Part of a small language model's weights: 3 heads of 32, MLP 384 tanh GELU.
Each number is 500 + 40 x the weight over its row's rms, rounded and kept within 0 to 999. Layers, rows and columns count from 0. Numbers have three digits each. The size before them is the row's rms in percent of the matrix's.

# v: layer 8 attention value, 96x96, rms 0.0992, rows 16-31, columns 0-47
# o: layer 8 attention output (transposed), 96x96, rms 0.0953, rows 16-31, columns 0-47
# q: layer 8 attention query, 96x96, rms 0.124, rows 32-41, columns 0-47
# k: layer 8 attention key, 96x96, rms 0.124, rows 32-41, columns 0-47
v16 082:507533498493510474522569529530456510494515475474452407464419531513484490508438508495453523505497494471563502606563541518507462515482504501529410
o16 076:505484421455523550550587502543517556461503506455417488497418546560522513546512498473543477507445507526488535536449540488593516554465464517501437
v17 107:563516577522461572588509510484513446466488492474462468577494592500488523577489526520445487490563447478463465492562517572522490478489544436506447
o17 109:439543549585534516558554498510502496488475499435460464549510559457558501551503540429494548490495482466466480544488489585535542577489500482517413
v18 090:475549535513552479555515509466472498541508482479537441529503532517517544529529548464457524493523439504599477484541444395527473470585446551476444
o18 088:516440454485500514597543539526437533512503493466478407586489500499474470519449504463485499519529463472468457481495483496518475510550482468532437
v19 106:495502469500573489465558510454479492471554490430440580465547537524468503472505498529456500510544594466472577551504482514506498509565495574569496
o19 105:473476497522476525485517520509464492530465500534467471491493462485489572492494539516386402585513477534515539557448452530499527506485503486468523
v20 100:558517448591524444475494460456553478490522456486492492493481515465472519472621485487481493542495546475454542555450550508491550488474503425616525
o20 097:523484561480470430439450490427476498515496443502561530511505431533533538462450430511493452556487550555531502530440557532507520468503564478504499
v21 099:500544489442501557410488475457588476467527526410565420524519443488485498448504464523514508506415511479535519447542498561498523444533500494501486
o21 093:490507522505517515503475498493485551478454491518485507421468488508550456591472487518530474515458539464515540555528648462506460523476534521485432
v22 094:527521594442549579512487535504591498473479538518527420525474438466501479562526475504434474491483452503497504519581481550526482418516449475413471
o22 095:459540480539538581533456506480509516475384493399456523512516529540529467562547502412539519463525527499459497538509522513531486484476534563529434
v23 099:569524499541547502528562523446513476472494514427507435494579489470534584477501511525514449533482417526514487512461510548487524443432478507521541
o23 101:454514572572534540568512512510464479523462462533528470537463468554514432538453459486518544472434542503500493568505520537527467546456536493552436
v24 095:458499489484533511545532444528530530514468466548506426500411518451522441477516511478474528502500509523533477597511490506500438504503512475566423
o24 094:436523439468471472580494510455495462504525539472469489531469495552472450428485436493553467494482525466493486527514521458591471459531554564534473
v25 088:484508527427483463517472466506494484489414515476541485536402492518450573506492425427506520472451474499542483485455571468545561453497514418513525
o25 092:494489480471515456422504431504528618488496485472511557509498516479462464545477493524520553566554494524485514464493508453520484475518532489509490
v26 095:508530525413479591495453538510509530462511517545510472486474446485545533492432584455488545535450491529484544556517450504492475504514482559445470
o26 099:493483486490501569582484515527550500536517494490481535491474493532474512521517500406463499481468482472534564559464534498508533527404445568559483
v27 092:510464547463480458588520489551470471465450453537546569522488559559499492458481493509536550493574497477546455549496418519485508558492483484510486
o27 088:461490436566507455543515445444468549572599590483505486499517486523455518473553552498482546513479501451445479470509421523538501490470536511471520
v28 090:513537473486537570554514504545448475493501507599527491528470482477505443546413487485443502568546487500520524533507458503459472495578437560484475
o28 087:571494434546536552484572513456515507498563493502477516527533466549518472477496550486507508555540417519498456455474432569527453490455544535528498
v29 091:561451514468489545558421510510539511532557489568439512439476486506523509515417499517483491510567510483513486512491562574469465473535501524534477
o29 086:441536501570518584526464420507458491441533504521513473497569556562446469517515554466453472484582498501485515518492577550527514513515520573538442
v30 088:463504500510487529442579459558489550492488529492525463593435464566503453539510505463519514464524477438508541467565579480475547439466518444512490
o30 081:474544530513550508423498497510538499444561472469463576488483509448581463543521527487547533549452541485490499479498469519405512480568499489462437
v31 099:442472492501509526507462490447508490513497523551481469497458578472499524478592477452465509495528553524487426591526517473502516554537511532569509
o31 096:484533487531484509509481522465539518510421565481474455584475504520447483462491520509417555548517515515520479506506456480606489488501473502507505
q32 086:487412453464491515506499479543489499469424497579530471622510543550524422475495496485430527527529513501468537489613491550491557523533476475471505
k32 104:502560556526542480444514521466510536508534534479482526445461460493422442533499516501513567510478467443521436491470494451457443531486562443421515
q33 120:497421449500436499515452540560500480449486492523488508454490439509503612510482473470529486480511507452520561551561493443571495426498490487538481
k33 082:493459447460537552478500419535549537517506443505479524540540506526494441436576551426481420477506508571511512492457482464491450453481428496545445
q34 109:518511495546496424473490501511497459572557552478468539414486465457503456515493508483549463542440474539538492447472510521467456493465526466471518
k34 089:510530549550523524486536569472441482501509606486514447475453493510469524553501478548527556544462425424490470513522517490441523548510550474494532
q35 098:477549562424534514459539439424563488546467508468483472561509569500522398475462538557476528571521497564443479493451499504475436544487520506500513
k35 102:513478542523539453456503511480466441550500595507495525467489504484477486533479505561565563567468454472484450471541519459424436511511561469477556
q36 071:469475489526508429552405523517482484508455533486448507481519473523508474532510535483509496574472518474529513544581525438447449479426508405477445
k36 101:455463507498530500475516513471444497527438566505469530518428544499449529542510453558483610575508467477515484508498496514402446557541566505538552
q37 102:512527563505516460433550480454520473565567552447451527432521502468490414521488560485551528526456509517528470523481486478446444543494515485422537
k37 093:470524572544526508485528550452461463519501590488496489485526506466436519551460489548544545552463458437497434484463502541477475536483547475471542
q38 089:549491436467457528515495502520523527429449469556542484529485527530533562465504477509435471459559530490484496491511475500570560457571521537541443
k38 074:471472463487466538538459419519485534496515447482530492509515458486517505455515524409488472430507535567490547506529463467582557425489445554513490
q39 068:499472486544552530493487501559465562509538520473438564444492505454525486543528486502565559462508440387519514514537545446466527480519469447515517
k39 134:446488554537534561514505509458528472551518587501511581504466494506407483551473495542466574611519468481530465489480543555482444530512537509485512
q40 112:519513439483449540535468542490432522452496457517536437513499545479511582465531529520440487505529514485470522473537477459548530488602479539518441
k40 072:501518423410485497529455399544511573513513451485481506517527539500508519455559516425489438480522532548499542481497492522501512424486495504522462
q41 065:393472523473536564510449491558481459515507475468446563542456478524440483484508453523572511525556502560552529508561530505491470445408481502494552
k41 148:511513532536542487485514520438493456508499593519487527452514486480481495541455516540531529539466472443529460501487541533419483553512567458516545